config.toml
num_hidden_layers = 8
hidden_size = 96
num_attention_heads = 3
num_key_value_heads = 3
head_dim = 32
intermediate_size = 512
vocab_size = 8192
hidden_act = "tanh_gelu"
norm = "layernorm"
norm_place = "pre"
norm_eps = 1e-05
positions = "learned"
qk_norm = false
attn_scale = 0.177
bias = "all"
tie_word_embeddings = true
parallel_block = false
init = "normal"
init_std_qkv = 0.051
init_std_o = 0.0127
init_std_up = 0.051
init_std_down = 0.0127
optimizer = "soap_variant"
learning_rate = 0.00847
beta1 = 0.95
beta2 = 0.99
weight_decay = 0.038
lr_head = 0.0101
max_grad_norm = 1.0
warmup_steps = 200
schedule = "cos"
final_lr_fraction = 0.0
batch_tokens = 32768
max_seq_len = 128
doc_mask = true
train_tokens = 143700000
max_steps = 4386
dataset = "wikipedia_en"
Each number is 50 + 10 x the weight over its row's rms, rounded and kept within 0 to 99. Layers, rows and columns count from 0. The size before them is the row's rms in percent of the matrix's.

# o: layer 3 attention output (transposed), 96x96, rms 0.213, rows 78-95, columns 0-95
# v: layer 3 attention value, 96x96, rms 0.231, rows 79-95, columns 0-95
# up: layer 3 MLP up, 512x96, rms 0.238, rows 0-18, columns 0-95
# down: layer 3 MLP down (transposed), 512x96, rms 0.224, rows 0-17, columns 0-95
o78 087:66 32 57 62 66 37 31 31 53 62 45 75 40 60 52 48 65 53 53 49 50 55 40 53 64 49 57 27 54 49 36 46 44 53 54 51 47 45 56 54 59 56 54 29 36 46 54 41 47 44 39 53 67 46 51 61 63 57 47 62 48 44 55 53 42 46 49 49 63 41 43 38 48 44 36 53 38 50 53 54 51 75 67 44 44 29 55 53 56 62 62 52 51 67 49 35
v79 114:63 48 46 32 46 58 46 40 64 54 54 43 55 26 62 36 42 62 51 31 47 43 60 52 56 57 56 57 47 37 53 67 69 53 52 38 54 53 38 65 36 48 52 41 27 31 44 58 69 58 62 49 52 48 73 63 50 56 53 52 55 43 49 46 51 59 46 51 55 50 36 31 58 37 46 44 58 68 65 52 48 55 62 46 42 58 49 47 65 59 45 57 33 52 40 47
o79 093:57 42 46 46 44 57 71 61 52 51 41 55 55 84 46 45 71 47 63 44 43 52 57 49 60 44 61 65 46 52 31 57 57 54 57 34 51 54 63 42 60 61 47 71 51 40 51 34 38 48 44 50 55 50 56 59 51 44 46 47 42 56 55 62 35 59 24 49 55 55 39 46 62 52 66 62 48 48 41 61 30 49 59 55 45 44 49 52 31 52 52 56 27 47 44 50
v80 103:33 44 47 67 57 58 67 63 33 31 65 51 49 68 53 44 50 45 49 42 59 52 42 45 54 31 63 43 43 49 46 46 35 57 61 49 50 41 51 51 59 60 64 80 68 65 55 56 51 47 49 41 51 60 44 56 34 51 50 44 45 41 38 44 39 45 41 42 45 48 59 58 44 51 49 66 49 37 44 38 67 47 37 39 35 49 42 51 29 40 47 48 32 57 50 56
o80 091:40 58 55 50 57 54 44 57 52 66 42 30 47 57 48 50 23 35 50 43 35 48 56 62 56 64 52 36 43 47 56 47 47 47 53 48 40 72 43 48 52 57 51 40 51 57 35 65 41 60 41 54 33 50 44 47 52 57 46 57 59 50 54 52 64 58 66 42 62 55 37 52 46 57 40 51 43 55 69 63 23 46 48 47 74 48 48 54 70 63 43 29 63 51 62 45
v81 093:36 53 34 31 57 46 28 64 52 36 59 52 45 42 49 48 41 41 48 45 55 53 51 60 55 40 51 42 61 41 43 33 71 65 60 45 53 38 70 54 56 46 50 28 57 61 42 60 52 56 51 44 49 42 70 56 41 60 53 39 62 44 48 46 42 44 75 64 62 54 55 42 48 58 54 61 47 66 35 51 45 58 58 56 59 49 56 42 56 42 48 54 67 55 35 30
o81 095:47 59 60 54 47 54 57 52 53 59 59 43 48 57 65 58 47 70 63 72 55 47 46 40 65 51 49 47 40 56 45 58 29 46 38 50 42 62 40 63 46 35 55 46 37 54 40 53 65 54 44 36 49 53 36 31 43 62 53 43 58 39 34 60 38 57 50 47 39 52 54 43 61 47 65 67 57 38 65 54 54 57 67 53 25 54 36 49 58 72 51 47 45 48 65 56
v82 094:60 50 36 50 51 48 43 56 62 52 51 39 57 53 50 61 67 33 53 61 53 44 47 62 50 44 29 60 43 50 51 52 48 58 40 52 46 44 51 35 61 31 44 59 41 46 34 41 66 42 47 56 29 42 62 64 46 55 78 60 38 49 47 62 43 63 51 56 55 49 64 47 62 43 53 42 68 62 31 60 41 43 38 37 56 76 53 63 60 44 51 42 45 46 50 57
o82 095:52 51 41 70 59 37 39 52 46 42 66 61 37 58 40 42 57 49 66 45 46 41 61 46 52 66 66 56 48 51 42 44 37 41 57 55 58 57 59 48 53 57 58 59 53 64 41 55 37 53 38 35 54 32 45 52 41 46 36 56 47 39 48 58 46 38 57 53 60 39 61 42 51 70 53 49 48 50 36 48 70 51 45 42 29 37 47 61 29 47 59 46 61 52 18 43
v83 093:50 41 67 51 71 61 43 53 58 57 33 29 50 53 41 62 48 55 57 23 46 25 56 70 40 46 57 47 40 43 48 50 43 54 48 53 56 61 34 41 45 61 54 43 65 50 62 51 46 40 55 53 54 55 53 45 37 57 54 60 47 51 48 62 44 61 53 70 44 57 40 44 63 72 45 50 55 39 68 50 44 43 59 52 54 39 55 51 31 49 40 46 40 60 54 72
o83 090:41 48 44 51 40 48 36 59 41 47 58 71 62 52 65 46 30 58 58 49 47 62 49 35 57 64 50 51 64 46 58 56 62 32 64 34 50 51 57 60 45 53 54 60 42 46 55 63 58 49 62 43 54 43 48 45 51 39 44 53 44 83 51 44 53 42 52 39 51 45 58 51 47 45 53 60 56 44 46 21 23 43 54 48 53 63 37 55 51 42 42 29 36 42 37 52
v84 088:52 39 60 36 50 55 56 52 58 56 52 33 34 58 57 65 39 44 57 53 39 38 53 55 61 60 60 51 54 37 47 47 59 47 45 50 75 51 39 57 72 56 45 61 65 50 73 56 50 55 58 16 46 55 50 41 54 64 51 71 61 45 50 43 53 36 38 36 57 59 48 43 55 39 51 54 41 63 51 57 48 42 53 36 40 46 42 37 65 60 50 46 42 58 62 49
o84 093:36 55 51 38 45 37 36 57 62 40 57 55 53 45 42 51 49 64 57 47 64 53 55 48 53 33 38 42 45 39 40 44 34 44 34 72 43 55 40 35 37 30 48 48 35 52 44 56 36 46 57 57 62 40 43 48 48 40 48 28 71 54 46 46 50 57 49 68 62 48 45 62 54 47 57 54 58 47 72 38 27 48 51 61 47 36 57 45 38 35 47 63 51 49 46 48
v85 086:40 32 40 63 37 31 34 46 58 54 49 50 45 38 43 36 52 49 41 43 59 36 42 37 66 52 41 50 25 64 43 64 49 39 50 52 53 44 34 48 54 62 51 56 61 29 39 43 52 38 60 45 52 55 47 53 52 38 50 53 56 58 56 54 52 28 40 59 40 43 61 54 53 40 41 70 56 45 64 58 55 64 55 31 49 67 50 39 42 61 42 64 45 34 49 52
o85 089:55 67 49 39 64 45 58 62 64 43 30 59 55 65 51 54 34 58 55 53 52 43 48 48 36 58 58 62 50 43 50 30 59 50 52 35 57 48 45 53 33 57 31 56 53 61 47 46 49 65 52 60 22 38 43 43 59 49 46 49 51 65 42 62 69 69 33 39 55 46 69 64 47 70 41 32 63 54 49 50 49 47 44 48 48 46 49 48 52 41 59 51 50 37 58 49
v86 101:19 52 56 45 49 43 43 56 56 36 46 41 42 60 54 53 56 69 54 40 55 59 47 37 47 53 35 63 48 59 41 47 41 52 64 50 32 38 41 45 36 60 54 41 59 43 49 48 46 38 37 70 40 63 52 35 63 56 54 34 57 40 60 59 70 47 69 48 43 50 59 50 37 59 45 60 42 46 49 35 38 54 52 51 58 32 38 52 32 46 53 43 55 67 49 35
o86 092:50 42 19 44 25 53 51 54 57 53 44 49 71 41 33 51 55 44 55 47 44 69 47 64 38 53 48 29 37 54 53 52 45 45 54 37 43 54 55 49 43 47 53 39 48 58 52 46 48 60 59 48 57 54 38 42 61 51 44 58 47 53 53 58 40 66 44 37 44 64 56 47 33 46 55 54 73 46 57 49 55 54 38 29 33 58 35 45 60 58 34 39 49 53 73 49
v87 106:52 52 61 31 39 52 66 48 48 61 59 54 48 33 63 50 35 39 37 44 44 53 55 57 39 60 62 59 66 46 56 50 57 62 55 46 48 46 63 49 48 46 34 48 27 58 63 49 38 46 43 42 66 40 63 49 55 62 59 63 42 55 50 67 49 57 57 40 54 43 42 65 61 30 42 54 60 44 57 70 53 41 70 46 51 35 58 34 51 38 60 59 39 38 61 54
o87 103:58 43 45 48 51 45 56 63 39 50 38 46 39 53 47 31 52 71 55 52 55 29 43 39 35 50 27 39 44 55 41 58 40 49 47 45 42 47 41 56 59 50 55 60 55 52 47 37 46 49 42 53 53 63 52 54 33 30 47 49 30 54 50 36 42 55 46 69 33 51 41 61 58 71 65 56 34 49 45 37 37 49 43 55 40 46 48 53 62 58 45 54 58 73 31 61
v88 108:41 60 40 52 51 55 50 51 43 62 64 45 34 33 38 65 58 45 62 72 36 59 50 68 35 59 48 42 48 56 55 57 57 65 58 40 62 41 52 41 31 32 50 50 23 64 55 59 62 28 45 28 37 59 50 41 67 38 64 41 55 51 50 49 35 46 60 51 52 49 47 53 48 67 51 47 65 44 52 51 39 48 51 61 59 53 56 58 51 54 54 46 50 46 39 46
o88 103:64 37 50 43 51 38 34 39 45 59 51 71 55 48 54 55 72 65 45 62 62 49 54 53 51 57 39 32 57 33 55 49 42 50 43 58 39 45 62 46 73 51 41 60 68 61 33 39 44 53 50 46 51 62 55 62 47 54 58 50 40 41 45 54 58 45 54 40 54 42 73 57 59 43 36 43 43 50 61 64 57 49 39 37 26 36 63 52 45 49 59 39 46 46 40 59
v89 083:55 59 50 49 46 53 51 40 31 46 66 62 53 45 62 58 60 48 32 48 43 35 73 70 41 50 58 57 56 44 46 42 58 42 45 35 48 55 53 46 50 56 38 13 49 32 57 51 66 45 58 59 56 61 59 65 55 54 47 50 64 41 53 38 55 47 57 56 51 45 44 51 56 57 45 56 59 56 44 43 28 46 46 54 33 49 54 37 56 66 47 61 52 24 54 53
o89 095:59 38 65 50 55 60 36 50 53 68 31 56 38 45 46 57 51 55 54 46 34 39 37 50 51 42 53 53 38 70 59 74 44 41 44 45 60 38 40 51 45 53 44 62 50 49 58 37 57 38 45 43 48 59 61 71 56 48 43 39 42 37 56 61 30 65 41 41 59 50 48 55 70 40 49 39 54 38 43 41 59 44 38 48 47 60 61 62 48 40 32 59 33 60 42 52
v90 101:63 34 55 59 40 41 37 78 62 49 65 58 55 56 35 46 52 48 52 58 53 50 50 54 55 51 36 44 62 48 49 37 44 67 58 41 48 65 61 37 36 40 56 60 54 44 45 49 66 44 49 42 41 46 63 38 38 42 65 53 36 52 45 68 51 48 41 53 33 55 45 63 57 58 47 47 54 43 38 32 41 57 68 74 63 43 38 54 32 44 44 54 51 49 59 57
o90 095:38 63 56 59 55 41 47 48 46 54 53 61 38 48 55 67 44 46 36 48 57 44 62 49 43 43 68 67 60 46 53 64 33 32 74 39 44 49 50 58 54 59 36 34 32 67 40 45 58 60 60 42 56 55 56 47 48 41 51 51 46 65 47 46 52 53 35 51 37 46 65 39 31 37 60 44 47 53 52 69 60 44 44 51 55 54 54 53 68 64 37 48 53 62 33 40
v91 097:45 40 46 62 46 47 48 67 71 52 46 65 54 44 50 45 48 67 71 61 47 43 25 55 63 36 42 53 50 51 44 47 45 45 49 49 55 57 34 38 66 65 51 79 43 48 37 41 48 48 56 50 42 64 50 43 53 56 56 41 46 57 58 43 37 51 41 67 50 53 42 47 78 39 50 53 66 48 53 51 78 34 46 56 51 55 38 42 50 56 43 55 46 42 52 55
o91 095:43 54 70 56 44 43 35 48 61 54 61 42 45 54 41 72 42 38 60 53 55 62 53 58 43 72 59 57 37 54 65 27 51 39 49 49 62 70 49 47 54 54 33 46 58 34 50 50 35 57 53 60 54 41 57 46 45 36 57 41 68 57 54 78 57 52 27 57 39 37 49 48 38 55 58 44 33 55 45 54 44 53 55 54 56 50 53 55 54 41 32 49 44 43 43 48
v92 103:40 41 44 51 40 45 50 54 73 43 50 60 46 34 48 36 29 44 66 46 57 35 31 55 65 43 53 56 46 40 43 60 59 48 55 61 49 63 46 42 50 55 66 49 35 43 40 36 54 47 54 38 59 47 31 37 59 55 63 36 38 53 47 60 51 50 56 55 51 53 77 53 56 47 45 61 55 42 66 46 48 50 82 54 56 44 32 64 50 39 50 51 57 49 58 48
o92 101:59 52 63 38 52 41 66 51 54 59 69 23 53 64 46 58 65 63 50 58 54 45 53 58 43 66 45 47 52 53 60 63 71 54 37 39 39 53 27 47 51 61 43 63 46 51 53 53 35 72 40 39 62 43 53 41 43 52 61 47 37 68 45 52 44 30 30 65 48 39 48 59 35 54 52 45 59 53 44 52 54 54 43 51 53 42 52 56 55 51 41 38 49 43 69 44
v93 098:32 51 50 68 39 52 60 53 53 60 59 54 43 68 51 44 46 47 52 41 67 61 65 64 57 45 40 67 49 49 54 41 59 45 46 57 51 44 50 51 30 54 70 55 29 33 57 47 35 48 53 46 59 34 36 60 48 31 51 46 44 59 45 63 35 39 44 43 43 40 53 35 50 48 35 59 65 46 58 58 57 54 50 37 63 44 57 44 67 49 27 55 37 63 50 50
o93 091:60 47 53 35 50 70 60 52 52 36 47 42 39 53 35 51 44 49 45 61 47 44 21 62 30 54 50 56 62 33 55 58 41 64 59 49 41 75 46 46 60 50 43 67 46 40 59 64 44 41 46 57 61 42 58 55 53 61 39 53 53 47 48 49 62 53 40 40 38 52 52 76 50 58 57 39 55 41 60 64 49 57 40 40 43 60 39 41 52 38 68 47 48 52 32 46
v94 094:43 48 60 57 51 58 57 36 59 52 56 42 59 56 61 72 42 28 27 48 55 44 70 61 55 48 55 65 50 54 48 60 69 65 68 47 54 48 50 36 46 52 58 44 49 41 49 57 48 38 51 44 53 60 51 44 55 54 38 64 48 47 40 34 68 63 48 27 46 46 56 32 45 37 46 61 38 53 53 53 40 44 41 37 45 70 47 38 51 45 38 36 43 37 50 38
o94 091:58 44 52 48 63 62 47 70 53 42 47 55 68 24 40 42 53 56 51 40 43 58 39 45 34 34 51 45 59 48 48 60 40 41 42 45 40 62 47 61 47 55 43 42 52 54 54 63 50 61 26 43 52 38 48 74 47 66 55 50 55 54 44 47 20 46 61 47 69 56 42 54 66 56 64 49 63 60 48 45 23 54 60 51 45 48 55 47 49 44 57 59 52 50 42 56
v95 100:49 56 55 58 43 47 43 58 53 68 54 51 58 49 48 57 62 43 47 59 59 42 54 46 50 56 53 71 67 61 39 17 51 37 69 44 64 53 57 37 57 45 65 54 36 42 46 59 58 52 54 29 38 40 47 39 60 44 52 50 49 63 43 54 42 51 40 55 38 37 53 43 60 65 60 40 37 51 49 55 33 54 57 61 34 41 37 33 49 52 46 39 42 38 58 66
o95 099:49 51 65 53 52 58 28 48 31 42 51 50 45 48 45 45 58 44 44 62 58 36 39 58 36 52 55 45 60 57 47 68 29 41 37 40 34 34 59 57 44 59 46 34 54 57 49 45 43 42 48 54 48 23 55 62 57 38 42 57 55 68 49 61 63 49 44 60 38 60 61 50 47 38 66 73 45 44 62 58 50 56 37 50 67 54 49 46 49 49 25 47 61 55 49 57
up0 098:50 48 61 52 51 37 55 33 36 43 46 72 60 48 64 49 52 54 53 45 59 61 39 40 46 67 47 35 37 53 42 69 42 62 46 37 36 52 54 56 45 47 42 57 75 59 52 49 37 62 55 62 59 52 50 50 47 34 66 46 55 41 42 39 52 61 65 42 39 38 50 46 48 46 63 32 36 48 56 44 49 44 74 43 64 47 42 48 62 45 65 48 61 47 59 35
down0 100:56 48 58 65 50 57 37 42 31 66 41 63 49 46 44 37 38 41 59 62 46 41 47 46 55 66 51 60 63 43 55 50 42 38 49 40 69 72 53 39 49 53 56 65 41 38 58 57 60 57 69 74 55 50 50 51 51 53 54 52 51 46 38 48 46 32 65 46 51 54 52 44 51 61 40 62 38 35 36 39 32 47 33 54 44 73 56 42 39 53 50 44 41 46 42 64
up1 099:68 52 44 51 46 41 64 63 62 22 64 51 56 50 35 49 60 38 52 56 49 65 29 50 74 46 54 42 38 48 49 50 49 58 63 43 41 46 69 45 38 42 54 57 40 39 43 59 66 45 45 53 63 54 57 35 48 56 54 48 40 62 62 56 56 58 66 68 49 56 62 62 49 39 47 36 51 47 42 42 63 48 48 63 63 46 40 45 31 47 65 41 49 54 39 44
down1 089:48 65 47 51 45 56 46 54 70 51 51 41 43 44 43 57 53 46 48 46 63 58 41 44 74 48 50 39 47 53 44 68 48 71 52 60 65 63 48 65 48 34 48 69 46 61 48 42 66 41 60 44 63 40 43 46 77 60 45 41 52 55 51 51 51 45 32 50 56 51 36 49 68 62 59 54 54 43 46 46 49 62 52 71 39 48 55 69 27 36 49 46 45 46 35 45
up2 105:42 51 59 54 54 62 52 50 55 31 44 58 53 51 47 58 39 50 64 49 55 45 35 59 43 53 47 68 62 54 54 50 41 46 42 52 55 75 51 52 61 56 52 58 55 58 45 44 66 28 52 55 56 62 64 53 55 40 38 54 65 47 73 41 52 66 57 40 32 51 34 35 46 46 71 42 68 45 47 41 38 43 46 58 45 80 53 64 44 41 59 49 49 61 42 46
down2 103:43 57 44 49 43 60 66 44 44 38 39 37 57 41 62 51 55 35 53 47 41 54 44 62 39 49 50 45 51 34 40 45 59 65 40 54 48 61 30 37 58 41 51 43 50 52 51 52 35 25 39 62 67 45 50 47 40 72 46 59 44 55 55 39 69 31 58 48 68 43 61 56 64 59 52 59 60 56 55 35 67 35 45 47 61 51 40 53 50 49 54 29 49 60 35 45
up3 109:56 44 39 46 55 40 41 32 33 42 63 60 42 39 57 44 59 51 52 57 38 44 42 53 60 44 65 59 62 47 43 48 52 49 49 37 51 55 61 35 56 48 45 51 58 51 37 37 47 52 60 50 43 29 39 51 64 61 50 52 44 54 72 61 50 73 43 44 51 61 47 59 59 42 51 58 39 74 41 51 65 53 59 59 60 60 62 41 37 55 60 72 53 32 71 42
down3 126:38 30 65 57 60 51 57 55 54 45 46 46 43 43 63 67 45 32 60 47 59 60 52 54 47 50 54 48 35 51 45 44 45 33 45 62 37 25 45 47 61 50 46 57 51 36 55 47 54 75 53 31 41 55 39 43 42 49 49 49 53 48 53 55 45 45 66 57 65 48 63 48 51 44 46 59 51 37 57 65 43 39 45 42 42 34 25 35 59 42 46 38 35 52 37 31
up4 098:45 48 67 50 57 56 61 58 53 56 36 46 50 63 55 45 60 49 41 61 52 58 51 70 35 36 54 48 42 52 49 58 36 67 62 43 50 29 54 65 39 51 53 46 63 44 62 64 40 41 42 49 28 51 59 45 48 52 58 43 50 60 62 36 42 63 46 57 60 31 42 36 62 52 48 45 35 46 62 56 54 67 75 61 55 54 76 43 49 57 55 44 40 53 63 50
down4 113:51 47 59 28 71 73 53 33 48 52 47 61 29 50 44 47 54 56 52 56 46 38 34 52 40 33 63 53 59 43 61 31 55 64 42 50 50 38 43 55 36 42 46 63 59 58 54 66 50 49 34 38 55 55 32 56 63 78 61 51 62 54 35 52 52 54 58 53 45 53 39 57 40 49 48 52 44 50 55 46 53 42 64 64 52 51 52 36 41 48 56 36 40 63 55 52
up5 102:51 70 57 62 38 38 52 39 50 33 42 70 49 49 61 40 42 58 42 54 55 61 58 63 45 43 44 35 58 35 56 60 41 66 36 29 57 47 53 51 47 52 56 54 46 50 50 30 52 49 39 51 58 58 53 54 56 50 52 64 53 44 41 36 63 50 61 41 30 53 64 42 54 44 28 38 55 64 65 39 32 59 55 59 45 72 48 48 58 54 42 68 51 52 39 50
down5 101:44 25 53 50 46 58 40 62 61 45 55 48 41 51 59 65 61 45 64 62 59 49 62 55 51 34 31 51 41 62 60 40 40 39 54 53 49 52 56 36 49 40 34 65 70 44 47 58 48 55 68 50 51 54 54 53 52 59 49 46 62 46 28 57 60 47 48 28 51 53 52 55 61 55 74 40 42 59 44 60 49 52 61 56 45 47 51 73 50 49 49 43 59 29 39 32
up6 108:68 43 64 54 45 42 48 52 61 53 51 47 55 45 51 39 58 69 55 49 66 52 49 40 41 36 47 34 45 49 46 29 50 53 58 61 52 66 57 46 56 64 26 51 51 40 54 45 46 52 35 63 38 45 57 37 54 56 58 55 50 66 59 51 46 44 53 52 55 39 41 66 49 29 44 41 33 44 32 46 61 31 53 32 67 61 54 27 50 40 45 39 57 41 41 46
down6 102:30 56 51 58 55 54 50 47 47 45 49 44 43 37 56 40 64 48 41 52 32 56 51 41 63 44 46 34 61 57 68 52 48 44 55 49 37 47 50 50 65 71 52 63 55 38 52 72 55 39 46 48 52 45 34 50 46 57 30 44 62 69 55 56 60 69 46 30 46 44 62 50 47 55 55 49 46 33 44 49 40 35 49 55 67 55 36 31 50 65 76 56 53 54 48 44
up7 100:58 40 60 43 57 64 50 50 50 46 60 59 47 46 60 63 45 39 33 44 41 50 58 70 52 56 53 49 54 66 63 41 35 38 37 57 56 59 50 64 52 44 54 55 44 62 44 48 35 36 68 29 57 41 58 45 41 40 55 48 56 44 34 51 50 53 46 55 32 40 52 51 70 60 64 57 32 52 50 49 54 37 36 43 59 61 63 52 25 33 45 34 59 50 35 58
down7 100:47 56 53 59 40 57 55 60 58 37 38 38 63 38 50 50 55 59 40 36 58 44 57 30 56 50 32 44 58 62 57 44 59 59 56 45 66 62 38 52 53 76 33 27 62 56 54 54 49 53 45 69 53 54 55 57 40 35 47 58 58 64 68 36 54 42 55 48 58 61 50 54 40 47 43 59 50 59 42 39 48 69 61 57 41 55 60 46 48 68 51 39 36 51 71 52
up8 104:56 30 68 35 43 59 55 57 43 36 51 54 51 55 35 59 47 70 50 55 21 50 43 39 34 37 52 65 51 43 63 44 52 50 38 50 48 45 42 53 65 64 33 38 55 66 38 59 58 45 58 39 39 47 46 55 65 61 62 32 62 44 58 50 52 56 56 41 52 52 58 49 49 45 48 58 48 36 56 35 65 31 58 39 50 58 49 47 47 40 56 51 30 38 56 52
down8 116:48 23 40 42 66 81 41 65 49 61 57 34 62 34 53 50 54 36 51 54 33 55 45 53 44 41 48 67 45 59 63 47 46 51 41 61 45 56 54 57 33 50 30 53 44 69 56 50 49 44 55 48 43 49 49 45 42 44 49 54 27 55 45 41 60 42 63 53 46 56 39 55 53 47 62 39 49 65 52 50 65 65 58 57 59 45 39 27 51 46 51 56 43 53 46 62
up9 116:57 44 61 60 44 49 58 55 62 53 47 52 34 37 49 19 40 68 49 66 41 59 67 73 62 49 60 52 48 52 43 49 57 46 56 41 46 68 59 39 42 49 42 49 55 57 64 34 65 52 54 32 33 34 51 65 56 37 52 56 62 40 50 38 41 61 44 43 43 41 69 54 51 36 44 48 58 54 44 48 37 55 34 54 51 47 42 35 45 52 59 55 41 41 56 60
down9 123:57 43 39 65 47 51 56 41 53 51 48 50 42 30 33 34 51 44 51 67 55 53 52 41 53 53 27 56 50 47 52 43 60 41 36 42 57 35 63 48 50 34 43 67 52 58 47 25 54 58 56 48 36 51 44 44 53 49 52 65 57 67 44 50 66 65 38 55 50 56 39 49 49 52 60 53 58 75 36 64 48 55 50 44 25 35 60 48 52 57 67 66 48 46 60 58
up10 115:49 62 48 35 55 50 53 55 63 57 50 57 49 36 57 55 47 37 46 34 28 47 57 42 66 40 49 54 52 42 32 34 54 51 57 50 50 22 36 52 50 51 55 54 47 59 43 21 47 60 59 46 59 60 52 50 59 52 60 75 32 56 58 41 47 64 64 63 56 64 51 58 64 30 52 60 36 42 42 40 64 66 55 55 54 52 55 47 45 53 44 56 55 49 54 43
down10 104:48 47 67 67 46 57 61 49 47 47 54 42 48 46 43 65 57 56 51 57 56 42 44 53 44 43 54 42 66 58 82 64 30 49 47 56 45 74 60 47 52 51 53 65 63 38 52 49 53 34 60 54 65 51 42 49 54 43 43 31 44 34 43 50 41 44 46 61 62 40 36 61 55 51 37 39 53 53 46 50 57 65 24 43 50 57 32 67 45 56 59 53 36 43 47 43
up11 093:67 54 41 42 59 53 53 54 53 38 53 43 54 32 59 47 55 38 32 58 47 35 62 65 61 39 38 63 61 42 48 45 45 31 52 45 56 44 56 63 44 51 32 45 46 44 49 62 47 34 37 49 47 50 35 46 62 53 34 65 59 66 54 61 68 66 46 62 55 52 59 45 58 45 72 55 40 53 55 52 40 67 43 37 64 54 59 53 38 56 56 53 31 62 43 49
down11 095:52 56 61 65 47 40 57 33 68 48 69 40 44 60 48 58 66 66 51 48 42 46 53 41 59 54 66 47 59 47 61 43 50 34 60 49 33 60 42 52 46 38 53 48 50 60 50 40 63 59 58 62 32 67 40 66 44 45 52 53 40 34 31 50 51 53 37 63 27 57 49 42 60 47 46 49 40 47 47 40 57 51 50 41 55 58 42 30 36 35 45 39 49 54 69 42
up12 102:32 43 50 46 62 46 50 42 50 48 52 48 48 50 33 48 30 48 67 42 51 59 47 54 53 52 55 44 54 65 56 60 60 64 60 61 57 57 30 31 39 41 52 40 41 71 42 51 44 50 34 58 28 57 36 35 61 59 47 66 74 45 57 45 58 46 56 44 51 54 38 49 54 38 42 55 46 48 74 36 51 46 61 40 63 43 50 51 65 39 49 42 41 50 70 44
down12 111:50 50 48 47 46 54 37 46 46 51 61 50 54 38 36 57 51 62 71 51 41 54 59 59 25 61 40 41 55 46 38 35 58 54 70 52 58 59 53 34 54 26 43 43 62 55 73 53 46 47 52 67 58 49 49 36 60 47 29 59 51 40 61 48 49 61 41 58 42 48 52 56 34 61 42 47 57 43 52 32 55 39 38 39 41 57 37 68 56 46 61 39 56 55 65 49
up13 101:36 48 42 54 49 45 41 63 51 59 70 54 60 54 57 53 55 28 52 55 34 38 44 41 53 61 54 55 49 42 63 50 52 38 41 34 43 53 39 50 70 43 63 67 49 59 61 57 51 25 52 50 41 70 40 41 60 60 63 64 54 53 58 35 35 46 57 62 41 59 52 52 47 32 75 61 53 49 49 42 43 47 31 48 55 52 59 41 52 49 52 41 67 43 46 49
down13 108:72 41 59 55 38 55 76 63 58 61 45 54 43 58 57 43 57 43 54 57 47 50 49 40 65 53 50 54 54 37 58 32 50 59 43 45 48 39 63 47 49 43 61 70 46 43 55 45 50 57 63 67 62 51 54 48 77 53 63 44 61 38 46 57 46 62 33 67 67 52 54 56 40 61 42 57 59 55 62 38 60 56 51 69 51 54 65 38 61 62 46 61 52 55 63 47
up14 106:58 42 58 55 55 58 54 57 79 32 37 52 40 54 58 48 53 48 62 41 41 61 57 24 42 57 48 47 54 40 49 42 65 45 48 44 55 49 47 58 44 27 64 39 48 62 59 52 68 35 62 54 56 57 30 49 53 57 44 57 51 33 61 53 50 54 67 51 61 57 62 52 51 38 46 44 39 50 49 44 46 46 48 54 54 53 52 32 58 64 40 83 43 53 61 53
down14 109:54 31 53 40 46 65 31 57 32 61 63 36 58 45 40 43 48 53 50 59 66 28 46 72 58 46 68 60 45 50 45 45 40 53 28 58 40 45 45 55 66 50 52 60 52 34 59 45 40 39 55 53 53 49 63 53 48 52 56 50 34 56 33 47 45 54 31 57 42 62 45 41 49 70 69 72 41 51 60 45 44 57 43 53 50 43 45 55 49 45 51 33 49 53 41 55
up15 093:56 58 33 37 72 56 42 52 57 42 57 43 54 32 49 47 51 54 52 63 57 46 70 55 45 58 38 56 43 53 54 45 62 59 39 50 35 51 44 55 64 49 57 63 58 56 51 53 41 75 31 51 52 52 61 49 56 29 61 58 60 48 79 35 46 47 66 63 59 49 50 52 61 35 60 59 35 49 37 47 45 49 57 58 28 57 39 52 43 60 43 46 44 45 46 38
down15 080:49 56 47 51 67 37 53 44 46 69 58 32 58 44 37 55 45 67 40 39 38 59 43 45 46 42 63 34 47 63 44 35 49 45 62 50 67 54 56 61 60 67 51 44 41 47 58 56 75 57 44 34 41 52 55 51 51 58 52 41 50 53 29 44 62 37 42 37 45 49 53 64 42 54 33 54 56 49 45 39 38 42 51 56 58 48 75 54 43 53 61 34 59 46 66 45
up16 102:43 21 51 57 56 46 35 50 48 52 52 39 35 63 40 64 59 50 67 42 55 60 55 51 35 39 66 49 35 49 55 50 49 56 37 59 56 50 43 48 41 43 45 74 47 43 52 58 21 54 61 62 68 45 50 61 40 44 61 44 59 58 34 45 62 67 61 52 45 51 46 60 43 51 42 47 51 55 47 53 49 29 52 50 53 61 62 42 41 43 47 63 70 56 40 43
down16 105:56 71 46 48 38 45 49 50 41 49 51 68 45 45 42 38 63 41 49 52 46 35 60 51 52 62 39 35 59 45 38 49 41 76 49 58 57 45 42 37 51 49 54 30 43 59 47 57 59 45 45 45 45 37 45 26 58 54 51 54 42 45 55 52 47 27 53 60 51 74 49 56 62 48 36 55 62 43 56 45 56 69 54 25 47 60 48 64 44 56 34 63 39 55 59 60
up17 092:31 65 56 38 57 45 41 63 58 56 43 59 50 53 53 66 46 50 56 39 73 45 46 47 42 40 51 52 42 63 39 51 46 50 68 53 27 48 52 41 33 46 72 63 48 57 43 40 51 42 53 52 45 31 45 69 59 50 50 42 61 46 58 43 53 39 62 66 53 39 48 44 50 57 57 69 52 66 40 34 45 57 70 39 57 56 45 40 54 44 54 51 61 67 46 35
down17 089:45 45 47 48 47 41 67 42 69 62 46 47 62 57 59 59 57 54 62 47 48 34 46 47 39 52 62 60 32 57 60 55 60 43 51 41 39 57 63 40 56 46 60 61 49 53 60 46 59 48 74 56 56 54 34 68 48 51 57 45 32 49 36 52 40 28 35 45 51 52 67 43 66 55 56 54 55 66 53 59 55 64 52 24 53 62 42 45 45 43 57 61 61 49 32 39
up18 088:42 53 49 34 49 59 39 63 28 45 52 35 45 42 34 46 60 53 47 66 60 58 58 66 54 54 59 49 61 45 34 38 53 41 45 51 57 51 36 64 60 61 56 41 51 32 51 53 53 45 63 40 48 48 53 55 34 49 51 58 58 39 38 29 62 47 67 81 43 63 63 70 43 60 47 45 67 59 48 54 38 42 46 43 47 55 40 64 50 44 43 49 60 58 59 52